Weights of a small transformer language model.
Size: 17 layers, width 256, 8 heads of 64, MLP 1024 squared ReLU, vocabulary 8192, 34.6M parameters.
Each number is 128 + 24 x the weight over its row's rms, rounded and kept within 0 to 255. Layers, rows and columns count from 0. The size above them is the row's rms in percent of the matrix's.

# layer 5 attention output (transposed), 512x256, rms 0.271, rows 91-117, columns 128-255
size [ 99  93 100 101  96 106  96  99  87  94  93  95  95  92  95 101 102  98 107  99  97 100  97  94  92  88  94]
[[141 107 127 137  74 147 116 148 136  91 177 116 107 174 103 139 148 128 134 127 106 102 173  91 112  88  89 130 149 157 192 189 102 145 157 127 131 144 157 122 136  69 114 140 107 136 114 129  96 125 113 110 151 104 104 131 138  98 158 108 109 153 101 155 151  72 142 118 129 181 112 107 124 118 126 124 121 109  87 126 154 159 159 102 162 133 143 155 119 122 107 160 139 142 159 139 127 126 136 151 138 156  96 161 158 145 141 130 134 144 125 124 151 101  78 144 132 113 155  91  85  85 136  90 101 138 148 142]
 [147 121 178 156 108 127 139  98 155 143 146 123  91 134 125 133 126 102 128  97 109 144 105  99 154  78 141  86 111  74 102 106 129 113 115 147 157  96 143 120 112 147 137 120 142 141  71 177 125 114 128  74 171 138 162 130 139 101 143 137 145 108 126 113 119 121 156 118  78 123 142 155 131 132 132 128  94 147 102 151 131 131 113 129 150 161 144 160 116 139 128 162 133 152 145 127 137 101 100  66 107 139 152 122 146 106 113 146  99 119 102 141 140 131 153 170 129 126 100 120  94  99 135 123 104 140 155 191]
 [103 141 142 182 134 120 166 112 124 169  91 170  90 162 153  95 106 141 133 142 137 149  70 110 133 135 127 159 127 127 140 177 135  89 155 163  86 153 139 147 172 116 171 151 116 163 175 109 113 140 119 164 160 101 125 117 118 129 124 120  93 132 126 124 131 110 146 128 111 164  87 158 139 151 134 157 162 117 129 137  95 144 140  98 103 124 139 171 149 131 173 122 143 156 100 112 122 148 107  94 113 115 147 170 141 127 136 173 123 114 126  87 145 138 125 130 139 123 127 178 109 150 130 161 103 139  93 138]
 [159 132 135 146 140 104 127 150 117 122 170 108 113  99 130 101 146 136 122 110 136 123 113 146 157 156 151 101 102  93  98 134 135 126 111  98 167 140 131 129 148 146 127 107 144 105 131 154 100 108 169 169 121 152 146 145 108 176 118 138 110 111 123 122  90 131 128 136 105  92 117 167 115 134 177 134 135 148 172  93 107 168 120 149 149 120  77 148  93 149 155 172 143 135 159 103 134  64 154 124  91 121 143 135 142 125  80  97 154 136 133  96 152  80  94 106 106 145 102 117 138 120 119 133 119 150 124 126]
 [ 99 143 123 142 165 120 142 129 124 129 142 133 117 128  99 129 106 171 137 153 135 125 125 138  76 129 140 183 101 111 149 129 181 111 153 133  84 109 127 157 168 137 115 159  64 127 130  87 169 136 103 135 109 116 133  92 132 179 101 123  88 111 127 122  81 171 132 189 168 106  96 164 129 114 143 126 153 141 124 116 136 116 102 110 145 160 141 136 172 140 173 136 129  52 109 151 144 161 109  83 149 157 156 152  99 123 151 143 183 117  69 157  92 132  92 141 107 119 169 135 146  95  94 108 132 109 129 139]
 [139 144 101 143 111 122 107 168 133 177 150  98  77 178 125 156 125 123 118 174 110 115 145 109 103 101  77 105 135 128 112 129 141 109 170 154 105 146 125 130  94 172 128 177  91 148 161 158 140 122  97 128 124  80 177  95  93 159 136 142 158 118 112 124 158 110 157 140 118 164 115 187 121 154 141 111 125 154  91 152 111 132 133 127 120 112 169  97 136 121 149 138 126 132 123 127 135 134 130  92 110 159 134 165 113 161 110 111 139 110 122 117 132 129 102 165 107 107 171 118 125  91 122 105 105 117 146 128]
 [126  88 155 134 114 130 163 123 125 137 116 124 137 131 114 136 130 111  97 108 134 165 139 164 106 132 123 114 148 144 141 140 106 138 122 122 127  87  89 132 115 126 118 122 106 114 147 148 137  94 146 169 136 196 102 190 166 168 109 120 152  87 221  93 101 103 109 140 139 120 161 148 128 136 119 115 166 144  95 122 126 126 100 109 110 142 149  99 117 187 114 129 153 183 112 127 108 130 122 101 120 153 121 128 129 158 143 119 102 132  86 152 145  49 125  88 163 146 143  87 144 151 159 106  96 147  94 117]
 [166 106 173 168 169 112 128  99 108 126 127  96 114  98 146  81 136 190 144 146 122 103 105 102 149 126 114 163 126 111 122 153 108 119 136 137 130  95 124 144 149  89 133 116 195 127 116 131 105 161  97 102 151 151 141  90 136 120 127 157 135 138  96 166 111 117 132 106 138 131 156 110  89 151  94 129 171 137 118 139 112 123 125 162 148 168 102 158 111 112 117 130 155 137 132 149 154 171  80 121 141 142 106 109 124 157 127  99 175 106 122 160 154 170 145 120 116 157 151 150 135 123  96 129 111 167 130 140]
 [ 74 107 135 121 116  64 114 142  92 110 142 106 148 130 143 134 156 165 137 105 101 131 134 121 139 107  89 115  77 168 154 156 121 142 131 175 141 132  90 190  96 114 116 142 100 153 160 128  83 162 132 151 148 138 110 107 138 132 148 134 151 128 117 116 181 155 177 109 106 138 160 104 100 123 119 123 165  97 101 111 128 113 145 132 130 152 128 173 142 116 159  77  95 163 162 112 100 148 101 134 133 124 131 133 158 173  85  89 116 133 139 101 169 144 131 144 114 106 107 104 135 118 124 146 178 101 115 100]
 [ 84 133 163 165 154 121 146 118 172 166 115 136 132 114  84 133 115 149 111 119 164 145 129 136 114 116 103 169 113 119 131  95 163 128 134 163 103 106 121 143 127 145 108 115 128 150 134 103 118  73  98 151 133 156 130 110  90 136 151 138 135  92 114 125  72 135 143 124  90 111 126 157 159 119 147 149 102 130 133 124 117 113 104 108 117 145 139 169 130 118 123 120 127 136 130 126 125 104 135 141 121  78 126 116 118 130  78 117 127 152 165 107 121  66 107  95 147 129 142 135 169 133 126 135 153 133 174 141]
 [130 150 115 135 123 110 117 116 124 134 135 134 144 105 110 130 170 150 119 142 170 145 112 122 116 147 129 148 140 111 144 156 158 128  98 135 129 104 170 151 107 116 102  97 164  92 143 105 130 125 124 129 153 183 155 123 138 126 162 147  90 119 161 127 103 112 108  99 111 139 150 138 146 129 150 119 146 110 128 157 152  87 166 120  82 139 129 105 100 122 103 128 117 171 125 121 122 117 114  92 103  81  97 120 127 147 107 138  91  92 125 144 159  90 155 181 152  98 129 118 152 188 154 150 121 172  93 145]
 [ 84 124 123 102 145 174 142 155 147 161 114 114 135 134 125 116 106 129  96 135 123 154 141 135  86 146  90 146 131  90 108 141  97 151 104 138 127 126 158 149 147 125 120 109 141  83  91 116 118 125 143 173 157 139 135 182 146 139 123 139 128 143 126 146 131 152 113 145 127 101  81 143 160 147 156 120 133  91 110  94 109 171  94 132 119 126 145 100 121 156 125 151 148 139 151 106 119 190 146 144 134 131 138 118 152 115 113 129  96  92  95 116 126 142 175 141 123 165  99 150 158 165 159 128 121 102 159 157]
 [ 96 143 119 148 114 105 137 153  89 113 123 120 117 109  92  98  94 124 110 129 156 168 100 105 139  96 103  87 158 112 166 164 148  95 131 150 145 110  93 129 148 138 117 119 152 113 168 113 108 145 106 109 170 101 157 108 124  82 110 123 134 114 137 135 131 147 125 154 110  86 141  98  62 140 146 122 121 132 107 113 162 112 154 139 157 124 118  80 131 119 125 128  93 134 113 105 148 131 137  97 126 121 134  98 117 118 216 116 149 118 127 166 137  94 140 148  81 115 111 117 100 154 121 105 152 152 129 123]
 [138 107 149  84 130 145 113 123  95 148 145 147 121 116 136 117 194  92 123 106 141 139 119  95 145 148 125 113 102 161 106  99  91  90 170 170 147 130 133 121 106 137  90  89 141 118 136  84 108 116 115 158 154 111 159 138 131 154 149 104 117 119 111 159 166 146  85 123 117 149 106 130  91 143 129 133 140 129 141 100 139 137 123 126 131  82 109  65 100 108 140 150  89 125 103 132 108 167 120  97 160 111 161  76 143 126 162 162  95 141 126 141 101 137 159 101 102  98 142 137 151  85 135 131 124 113  96 169]
 [185 102 135 158 159 115 133 122 128 163 159 104 100 141 144 118 155 119 123 146 171 128 127 124 131 146 148 145 129 140 153 140 120  91 150 150 124 112 144 167  97  84 145 113 112 139 128 154 146 117  38 117  99  69 126 123 145 132 100 212 143 151  99 158 107 161 100  91 118 160 128 154 144 161 129 124 154 127 102 102 110 112  94 113 145 121 153 118 115 161 194 117 130 133 108 164 100 110 146 114 187 147 132 141 129 135 169 166 107 125 133  99 129 136 141 173 103 163 128  99 147 155 138 108 141 111 156 109]
 [140  97 171 139 121 158 104 110 104 193 159 169  99 167 101 137  90 129 139 155 148 108 108 138 111 112  89 152 120 135 151 155 170 183 151 117  74 119 105 119 160 103 147 137 122 124 121  91 134 132 111 106  91 102 147 107 113 109  95 130 137  91 112 146 136 176 143 111 108 157  99 126  88 130 158 146 127 146 130 137 129 142 148 158 138 103 160 170 122 129 176  91 112 122 126 116 125 138 129 120 115 153 145 119 162 109 140 177 125 160 105 118 129 138 116 146 129 131 119 140 122  96 151 124 113 109 119 123]
 [133 149 127 118 153 141 112 125 138 152 101 156 133 149 112 128 120 118 145 127 107 139 129 179 119 157 118  84 129 111  77  91 155  95 132 133 157 157 148 121 139 116 141 152 122 136 129 118  95 152 115 199 165 140 126 103 112 184 148 120 148 131 141 150  93 124  89 165 116 105 135 116 122  97 110 120 121 104 139 143  97  85 129 156 143 120 104 127 182 130  64 128 157 141 119  95 149  96 104 106  95 163 173 169 111  92 121 107 121 129 144 120 126 129 119 135 134 134  97 169 155 148 120 146 130 142 115 149]
 [133 177 108 147 116 120 124 134 158 123 112 165 181 177 127 156 155 152 133 133 131 147 113 175  95 159 108 129 116  95 139 130 148 164 128 124 115 101 154  82 153 110 139 109  93  87 111 109 122 123 115 135 160 146 137 154 145 115 117 134 125 105 147 131 155 137  92 160 143 123 129 148 129 134 158 158 143 129 128 130 138 136 128 114 123 139  99  82 101 145 147 158  73 139  95 134 133 174 156  89 101 120 105 108 128 122 139 151 121 117 128 153  79 155 136 181 114 138 168 103 127 175 123 118 104 122 163 137]
 [147 122 133 147 125 163  86 159 112 201 140 108 118 108  80 154 128 139 118 114 122 159 126 134 116 120 158 132 145 123  94 130 107 109 143 121 126 122 100 149 103  97 146 169 112 146 144 147 163 116  94 128 148  96 150 156 128 119 175 128 122  91 138 140 118 114 135 113 162 120 106 115 126 118 121 125 163 170  50 111 114 104  91 177 189 160 117  99 100 130  62 145 135 165 120 130 150 137 108 115 145 126 127 142  87 141 126 143 118 120 117 111 139 120  95 155 131 114  94 164  93  95 133 166 115 130  93 151]
 [138 121 124 133 100 161 118 111 161  81 140 138 164  98 123 113 115 147 130 147 131 139 151 114 137 115 127 172 126 133 150 131 154 118 139 150 108 133  91  80 121 160 137 183 141 118 105 141 170 118 131  89 142  99 113 132 130  57 122 141 120 134 147 148 124 135 147 144  99  82 107 115 119 116 118 140 110 180 124 155 134 170 109 132 147 146 151 118 105 173 137 133 101 119  84 120 169 124 168 130 144 116 159  89 131 106 110 111 112 125 127 136 121 160 163 162 148 101 157 118  97 126  91  98 106 130 136 131]
 [124  79 179 116 137 129 160 112 158 156 103 168 141 151 151 117 102 119 129 131 128 172 104 101 112 128 108 109 131 142 110 101 130  81 146 158 125 151  88 121 139 120 147  97 200 134  83 165  86 109 140 178  96 129 110 160 141 136 135 112 103 145  68 110 162 185 157  87 125 117 140 131 125 122 138 165 148 121 135 115 130 144 123 167  90 139 148 125 113 121 139 114 135 110 131 141 133 131 137 134 127 137 165 152  73 100 100 154 114  88 114 133 156 115 129  95 156  86  63 137 170 135 169 153 132 151 107 156]
 [156 120 109 135 162 152 176 123 152 123 124 145  96 170 108 140 111 114 152 139 134 120  58 123 112 141 102 166 123 102 113 116 116 106  88 122  95 167 156 129 138 132 117 136 130 110 139 103 132 118 131 111 113 132 102  74 130 135  79 147 116 136 137 114  88 149 135  99 160 169 112 146 161 133  85 153 155 109 142 137 119 140 184 100  81 164  99 125 110 165 170 104 160 141 100 153 111 106 120  90 117  89 123 126 146  90 156 137 118 110 131 130 136 196 141 126  91 147 135 165 143 161 150  44 151 127 117 136]
 [152 133 136 120 141 137 153 111 130 156 165 116 135 144 118 122 117 110 102 163 126 140 124 111 166 132 135 139 126 124 111 128 118 143 112 101 107 121 143 117 130 178 127 111 180  79 113 112 127 115 166 155  66 146  98 158 130 178 130 125 131 109  77 143 164 168 143 116 120  72 132 138 134 153 146 110 164  81 148 144 152 127 155 128 112 143 100 132 122 120 119 125 108 145 138 138  91 117 137 182 121  78 103 156 115 169  95 138 111 137 109 131 129 134 110 129 118 138  71 151 108 138  99 104  58 154 151 120]
 [102 121  86 121  89 163  95 148 135 111 136 161  77 178 114  94 118 130 150 100  86 165 129 149 158 114 106 144 146  98 174  97 115 123 126 139 113  98 117 140 117 142 119  96 164 143 106 113 148 143 121 123 116 132 112 104 154 113 161 112 138 101 135 152 110 132 139 143 169  78 139 138 166 136 109 188 141 125 147 121  89 164  82 119 144 182 148 129 141 147  97  97 166 127 137 120 128 104 125 133 110 164 145 131 112 152 148 147 120 129 116 143 162 165 134 140 150 138 124 143 114  95 128  87  99 139 131  84]
 [101 136 137 125 116 152 114 135 138 114 137 163 159 124 120 122  79 137 120 190 157 116 162 115  83 109 129 124 135  96 180 108 139 187 156 124 154 144 162 117 137 137 147 122 147 100 109 104 118 131 121 117 133 120 106 135 103  91  98 109 157 138 135 165 130 161 150 133 135 131 109 139 137 144 146 101 114 153 120 167  94  97 144  94 120  95  89 154 118 124 138 104 148 150 119 137 159 150 119 147 113 129 125  96 117 152  90 145 127 173  85 134 109 110  96 131 110 148 147 163 137 112 153 123 119 110 124 128]
 [111 135 135 131 143  90  99 128 115  88 102 156 115  86 159 126 125 103 155  94 132 128 136  89 165  98 164 169 145  86 156 106 112 136  89 153 120 149  85 142 152 162 125 105 190 124  79 105  93 157 188 126  93 123 148  79 141 163 137 156 105 164 104 163 148 131 138 121  89 140 149 134 122 111 119 106 170 140 180 122 144 118 149 128 165 169 159 120  98 146 111 139 110  97 176 105 113  79  86  97 161 117 142 106 170 114 129 144 154 132 127 136 142 126 125  90 107  96  98 164 134 137  99 130 101 137 140  73]
 [164 105 121 126  98 127  98 110 119 128 150 161 119  61 134 148 115 121  90  57  95 106 105  94 143  84 139  88 130 178  89 103 116 113 147 118 126  88 121 126 130 137 158 159 131 159 155 145 152 142 118 101 127 149 167 114 100 124 108  95 103 103 138 140  97 125 155 150 156 128 121 119  98  91 103 144 142 147 170 119 134 112  53 138 131 150 122 129 144 161 106 176 108 137 117  89 105 143 104 105 124 144 134 144  95  96 131 114 127 113  90 145 115 103 107 129 104 134 138 108 105 135 172 153 160  80  83 133]]
# layer 5 attention value, 512x256, rms 0.248, rows 92-118, columns 128-255
size [107 104 111 104 118  95 121  97 105 100 105 100 111 108 121 110 106 112 111 105 109  99 107 113  92 104 110]
[[117 139 128 184 140 136 145 129 130 184 117 133 134 120 127 137 106 146 163 131 143 123 144 154 136 143 136 138 152 142 168 128 143  84 114 160 111 121 159 119 140 103 123 132 114 118 182  98 119  83  96 104 135  96 151 141 128 134  88 143 106 122 129 104 129 155 177 135 110  94 124 173 126 112 141 116 140 142  55 119 146 181  88 129  66 145 130 145 123  74 136 165 141 102  93 129 154  88 125 145 129 110 156 104 115 134 128 137 138 126 129 118  92 160  80 157 129 105 159 123 145 130 104 154 104 103 158 137]
 [ 78  88 134 129 146 144  80 136 132 106 121 193 132  99 133  94 119 152 126 139 100 112 194 129 126 121 125 162 105 122 134  91 157 159 142 110 106 117 140 105 106 146 160 136 105 130 159 138 142 138  92 121 167 136 113 135 148 128 109 131 117 120 112 137  94 132 159 124 151 123 111 147 121 143 126  67 118 112 156 159 117 118 114 136 134 154 152 118 108 131 135 115 151 123 164 124 135 111 148 172 208 138 129 153 140 132  98 130 149 163 130 142 141 141 133 129 115  97 137 122 128 107 154 124 177 103 115  79]
 [116 144 138 139 151 183 158 155 124 133 122 142 136 158 122  83 128 138 143  91 157 117 141 152  96 124 131 134 134 153 113 175 127 111 131  88 118 123 103 133 141 108 102 102 135 125 124 116 118 155 130 137 110 119 127 134 108 141 125 115 120 137 107 141 142 149 109 166  91  81 135  84 173 133 108 106 132  82 128 174 134 166 130  68  93 124 165 138  73  88 126 168 110  97 125  68 150 131 120 153 110 116  98  87 150 127  82 142 114 116 103  99 100 154 151  90 187 133 121 133 122 136 118 134 110 119  77 108]
 [118 122 138 100 128 111 137 150  78  70 128 162 141 123 117 118 141 105  96 121 142 118 154 132 139 160 146 178 139 110 138  99 111 100  84 141 159 118 136  58  94 110 105 128 100 150 105 143 106 117 121 110 157  89 130 104  88  62 172  88 161 122 190 117 138 146 126 111 108 140 123 156 109 142 174 150 111 131 166 132 103 114 150 127 126 107 122 171 164 120 133 149 147 158 129 140  73 127 154 172 166 155 124 127 134 100 151 128 102 172 176 130 131 152 102 121  98 158 122 178 136 121 140 132 172 108 155  98]
 [112 137 147 154 141 140 146 127 141  99 130 139 146 120 161 128 123 141 122 149 140  89 141 160 138 154 114 173 144 112 175 121 142 140 151 126  84 137 191 115 142  90 180  82 134  85 149 136 140 140 157 115 144 131 120 123 104  88 127 101 126  92 121  79 129 158 143 145 141 126 134 180 116 111 137 164 132  60 144 147 105 138 118 103 124 108 116 163 135 102 135 150 118 172  82 177  99 166 144 125 170 142 122 158 144 145 161 114 152 140 110 151 163 136 162 137 144 143 119 130 144 129 122 135 133 136 127 126]
 [107 122  76  85 159 116 135 140 172 127 137 110 152 117 127 100 125 108 144 160 180 121 133 100 125 112 150 128 128 101  68 137 112  88 134 114 136 131 148 148 150 137 120 156 111 128 131 143  70 133 125 147 162 141 138 135 143 110 107 111 121 142  69 133 126 139 153  78 114 120 149 123 124 124 162 172 151  99 137 136 138  93 147 129 137 133 104 100 120 160 149 151 125  71 197 142 167 117 104 141 113 114 115  60 153 136 114 124 148 146 118  96 168 124 109 134 142 165  94 142  94 160 115 124  91 124 146 112]
 [134 163 136 162 128 170 137  92  94 111 139 103  78 134 127  99 125 131 125 113 125 171  91 143 156  83 103 105 104 135 150  89  98 112 159 129 117 167 138 129 129 110 127 104 102 145 131 107 109 106 140 100  84 112 121 171 116 131 131 141 166 175 153 152 138 121 107 116 123 136 136 148 109 147 143 112 108 146  84 117 108 155  99 137 107 101 123 141 133 172 142 134 144 138 118 124 122 124 162 157 115 161 143 141 167 140 153 111 146 140 114 139 105 117 107  94 131 125 161  81 138 120 101 141  89 169  96 146]
 [155 125  79 152 143 111 135 128 114  97 175 140 133 125 125 171 148 151 161 199 136 150 138 182 121 105 143 123 128 127 116 129 156 121 172 134 132 164 109 142 164 166  82  85 112 123 130 121 141 128 123  85 166 145 181 125  94 115 120 128 128 133 133 120 128 110 116 167 124  74 157 156 147 156 132 152 165 126  98 135 113 115 161 141 125 141  93 112  92 137 151 132 129 141 141 144 119 145 130  72 122 134 116 161 156 122 136 123 155 139 128 172 109  95 148  93  85 129 142 132 146 108 112 117 107 109 138 169]
 [139 129 122 115 163 116 133 111  77 126 155 155  82 113 119  95 128 156 153 114  93 122 162 134 112 106 192 106 109 150  97 153 112 149 141  77 149  66 112 135 123 141 140 157  99 101 142 155 141 115 169 109 122 110 137 138 139 149 113 126 122 138  89 143 133 157 116 132 173 122 148 158 166 104 109 116 165  91 127 138 106 132 177 114 162 121 138 113 115 142 160 113 146 137 146 109 123 132 132  98 116 125 149 144 142 139 100 161 161 110 134 116 147 156 124 142 146 115  78 157 127 114 119  68 130 136 139 148]
 [145 146 152 113 113 165 128 114 147 145 108 135 107 175 146 109 133 150 171  88 122 123 141 117 102 117 103 162  96 147 102 103 126 122 131 131 147 135 134 148 128 171 121 120  93 119 130 121 121 131 142 157 127  77 104 156 138 137 108 131  91 152 139 110 154 174 112 144  96 113 129  98 167 161 138 121 151 114 113  73 157 122 144 120 142  84 163 118 182 151 138 141  83 139 125 121 144 144 139 149 169 130 132 118 152 150 130 127 117 134 100 189 119 145 166  90 148  96 103  98 141 103 115 114 141 138 144 114]
 [126 135 127 161  89 158 125 119 133 139 155 144 150 108 125 117  64 117 149  86 131 134 123 103 167 127 125 136 168 152 132  95 143 127 100 123 117 118 130 103 134 115 158 134 126 105 159 159 114 143 130 166 104 103 147 164 133 102 123  92 119  98 138 101 106 126 157 110 114 131  99 139 145 119 144  93 104 144 191 147 132 128 139 114 127 150 121 146 152 145 101 152 144 157 114 124  97 115 154 126 142 101 140 136 101 134 147 101 118 165 109 143 181 165  81 103 163 111 125 108 111 136 128 185 127 128  96  78]
 [155 136 122 177 120 116 133  92  94 116  99  93  85 155 151 121 136  93 101 127 119 101  98 123 148 144 118 142 157  97 167 119 122 136 144 111 138 147 122 143 130 134 111  67 151 138  92 121 139 148 104 124  96 128 121 156 115 143 126 163 139 167 134 130 192 148 175 170 151 115 108 133 127 124 120 127 108 118  71 149 128 155  88 120 158 145 128 143 100 108  59 120 119 121  94 144 133 110  95 122 143 116 124  96 125 156 146 153 154 114 104 154 163 118 133  84 164 113 141  97 102 134 142 122 102 133 102 117]
 [114 149 103 152 151 110 129 103 104 122 109  88 100 140 123 126 110 101 132  98 124  99  99 140 129 151 123 134 126  88 142 142 107 145  91  90 110 104 152 106 165 105 172 123 140 130 148 162 124 154  90 121 159 150 126 100 129 103 104 173 130 144 122 134 144 120 134 157 122 112  80 121 134 139 168  59  94 135  64 162 156 117 139  90  96 176 127 154 138 115 111 101 112 122 124 107 121 118  84 150 142 144 162 119 121 146 119  98 103 125 104 144 172 141  80 131 135 121 144 133 131 117 139 128  92 122 115  93]
 [137 116 124 135 108 177 149 123 103 104 109 194 155 128 156 128 122 152 118 127 113 110  94 105 153 140 127 133 151 104 127 106 135 143 132 142 112 114 160 106 140 122 119 145  90 116 126  93 109 134 106  84 104 123 122 107 136 120 110 140 125 150 131 137 134  87 156  65 143 117  95 170 128 108  97  92  70 102 121 151 128 149 134 122 142 127  71 156 133 108 107 144  97 106 116 140 122 161 125 150 127 109 136 156 154 141 128  51 125 149 130 103 121 120 108 116 160 131 187 141 150 136 111 150 127 132 152  72]
 [ 93 124 134  81  94 137 140 139 123 101  93 137 180 144 133 133 151 124 122  57 136 132 149 104 139 127 111 164 149 133 107  56 146  86 103 128 110 125 152 126 109 126 161 127 147 108 162 110 153 121 111  98 159 157  60 116 122  99 135 117 155 145 133 108 140 106 166 120 126 135 113 120 104 141 128 103  87 101 137 143 125 118 132 111 130 180 140 114 148 101 151 132 157 165 115 138  66 164 142 155 182  81 145 167 149 115 143 132 102 155 169 128 159 138  95 151 128 140 137 157 148 132 116 143 124  87 131 116]
 [126 153 120 143 157 130 125 155 106 120 151  99  97  91 116 119 147  84  93 158 113 129 128 121 136 114 136  95  79 154 133 161 163 191 136 110  98 118 101 109 164 121 115  96 152 156 115 150 119 105 129 152 122 130 125 134 141 169 173 105 157 105 131 139 138 117 121 151 142 142 125 116 169 114 161  85 137 140 194 111 123  89 109  93 127 124 158 114 138 107 172 135 117 117 155 101 132 122 102 148 132 111 152 143 175 117 115 170 175 132 150 103 117 159 144  91 140  75 113  94  67 147 132 117 171 124 105 132]
 [144 126 119  54 139 142  96 104 157 149 142 129 102 155 145 103 129 146 120 111  86 150 119  93 161 138 131 148  98 140  83 131 103  98 130  98 102 126 203 118 104 110 175 106 128 128  81 142 108 168  85 150 128 101  88 120 165 110 150  98 136 110 159 147 107 132 162 133 124 162 100  82 120  89 118  78 104 114 179 113 147  80 104 121 115 125 153 169 145 132 134 139  88 133 109 102 144 106 121 132 154 173 150 122 129 142 137 120 107 124 108 159 148  97 117  96 149 124 126 119  90 142 135 161 153 123 129  93]
 [121 128 124 159 137 113 151 102  99 108 150 108 115 117 117 122  90 103  72 113 145 163 119 139 147 169 112 137 119 128 140 140 138 131 181 151 130 136 155  98 160 116 102 116 102 152 136  72 111 136 110 125  83 108 155 120 134 136 148  94 123 154 143 104 146 145 139 134 121  97 122 145 108 118 141 122 104 167 106 171 143 200 105 110  88 107 140 113 113 109 129 126 126 175 120 136  61  86 147 153 158  80 158 120 155 146 122 141 122 151 149 105 152 164 120 129 121 159 134 115 166 121  88 148 154 113 112 152]
 [112 145 111 116  95 134 124  97 112 140 164 129 153 154 152 131 120 148 120 115  92 130 128  83 169 126 148 132 136 137 109 104 131  72 152 136 130 105 171 153 104 107 103 136 131 131 150 165 105 103 139  84 134 133 137 136 139 103 155 127 141 133 107 119 120 136 153 152  86 142  92 159 101 102 167 175 114 146 134  90 128 108 189 148 102 126 112  88 163 115 112 101 142 126  99 137  99 167 117  83 137 134 119  82 117 138 168 139 130 136 129 113 129 111 135 156 135 118  64 178 108 129 168 134 148 155  87 133]
 [106 135 145 143 147 120 116 121 136 138 101 141 142 115 135 146 151 140  71 106 127 128 106 172 106 105 140 100 153 145 117  97 136 178  91 114 112 129 147 103 145 147 145 146 151 126 187 125 163  93 129 119 143 144 167 130 176  83 123 141 124  98 100 120 119  95 155 130 116 117 119  97 113 157 163 129 129 138 121 145 116 117 134 151  94 145 196 127 124 115 112 122 154  83 136 107 119 108 136 130 140  95 148 135 120 132 111 146  94 119 117 131 119 173 123 143 138  96 123  79 123 138 101 113 107 114 101 126]
 [ 89 126 168 102 161 146 147 131 124 120 128 107 127 130 109 142 106 122 132 109  98 159 104 111 126 129 155 145 122 127 131  92 127 153 150 121 175 140 103 135 124 107 125 123 100 127 129  83 135 147 134 127 135  85 126 137 124 130 138 117 104 166 105 139  81 127 114  70 140 197 125 156 142 123 123 115  51  93 154 134 111  93  82 146 152 129 136 148 181 118 100 134 127 142  78 104 111 101 138 146 117  77 109 168 111 131 122 112 137 157 139 158 122 140 130 152  85 126 155 112 111 117 145 109 126 124 105 111]
 [100 119 157 103 117 176 147 130 104 144 113 151 175 153 142 138 122 134 164  79 138 147  82 148  79 139 131 150 155 128 100 167 142 120 108 129 165 131 120 155  99  94 147 126 159  92 167 103 146 139 133 171 145 131 173 129 119 138 139 125 112 161 138  96 137  72 108  87 130  94 128 102 127 129 113 168 126 132 142 135 166 131 136 122 129 147 136 116 105 157 102 160 139 123 114 124 130 113 116 129  83 101  86 152 146  87  79 116  95 109 124 140 155 128  90 109 140 115  94 131 165 148 117 143 106  98 100  90]
 [129 175 153 167 213 140  98 151 121 152 124 132 101  49 150  91 119  84 152 155 130 103  91 134 165  95 148 118 134 153 114 131 169 128 149 107 106 130  93 149 111 139 113 125 129 103 161 136  90 102 117 138 180  90 145 151 126 133 165 147 143  85 150 130 161 118 138  98 146 172 147 150  92 106 169 151 156 122 146 125 165 129 104 163 116 115 104 115 144 141  81 141 137 142 121 158 107 109 109 124 125 139 129 124 125 153 145 106 134 151 200 156 129 145 135  91 104 174  83 129 111 137 122 144 174 129 101 155]
 [137 116 170 123 121 146 136 129 168 131 120 111 136 157 138 103 142  74 166  82 137 114 164 135 129  91 112 132 146 170 109 146 138 153 137 118  88 156 107 135 114 114  69 165  95  96 145 147 129 179 116 155 118 172 121 154 120 165 153 118  94 102 116 107 181 121  87 125 140 176 144  90 140 148 144 157  89 148 133 103 104 108 177 109 139 101 135 131 159 137 143 165 131 155 114 114  95 129 145 119 105 139  67 129 168 123 124 133  96 111 125  96 141 115 138 149 140 153  80 132 105 105 116 112  93 150 111 172]
 [100 146 147 161 112 134 164 127  93 156 121 153 186 156 120 128 139 118 133 155 131 141 120 132 111  98 156 162 148 108 153 132 119 153 126 150 131 120 114 112  96 123 127 183 126 135 160 131 131  92  66 110 116  99 162 147 138  92  98  97 116 128 117 112 139 110 148 142 126 111 112 109 126 110 130 148 167 130  68  88 153 136 151  99 136 130 112 121 121 132 158  89  92 130 127 115 107 160 157 155 121 139 111 131 127 132  91  90 108 105 141 121 131 149 125 122 125 113 123  91 155 132 152  90  90 157 126 168]
 [162 150 119  93 150 111 154 132 108 133 143 143 100 132 133 184 102 137  98  84 155 137 140 117 103 132 144 125 133 104 168  98 113 115  84 166 103 142 110 119  96 139  61 132  86 144 133 126 123  95 105  71 147 119 109 121 133 135 145 122 115 131 130 124 125  87 142 122  97 107 102  94 136 130 153 133 131 135 105 128 127  92 105 117  86 141 114 109 128  88 122  90 100  86 124 146 138 155 108 118 145 126 127  94 131  88 149 132 164 122 124 126  89  96 132  73 116 130 104 148 112  70 107 126 161 139 166 157]
 [ 98 158 134 125 130 129 148  97 128 149 153 141 128 129  73 106 151  86 117 133 143 120 137 139 130  81  80 129 141 130 113 153  96 132  85 132 127 135 124 134 152 143 117 139 127 151  90 103 112 127 117 136  99 107 132 154 174 148 157 103 121 120 154 115 110 167 128  97 133 166 119 157  90 131 117 145 165 137 132 185 117  85 108 108 129 148 129 103 151 157 140 184 121 147 149 143 120 117 104 159 131 164 137 160 132 171 105 123 109 168 106 150 116 170 145  91 116 158 116 109 102 165 136  99 161 132 154 150]]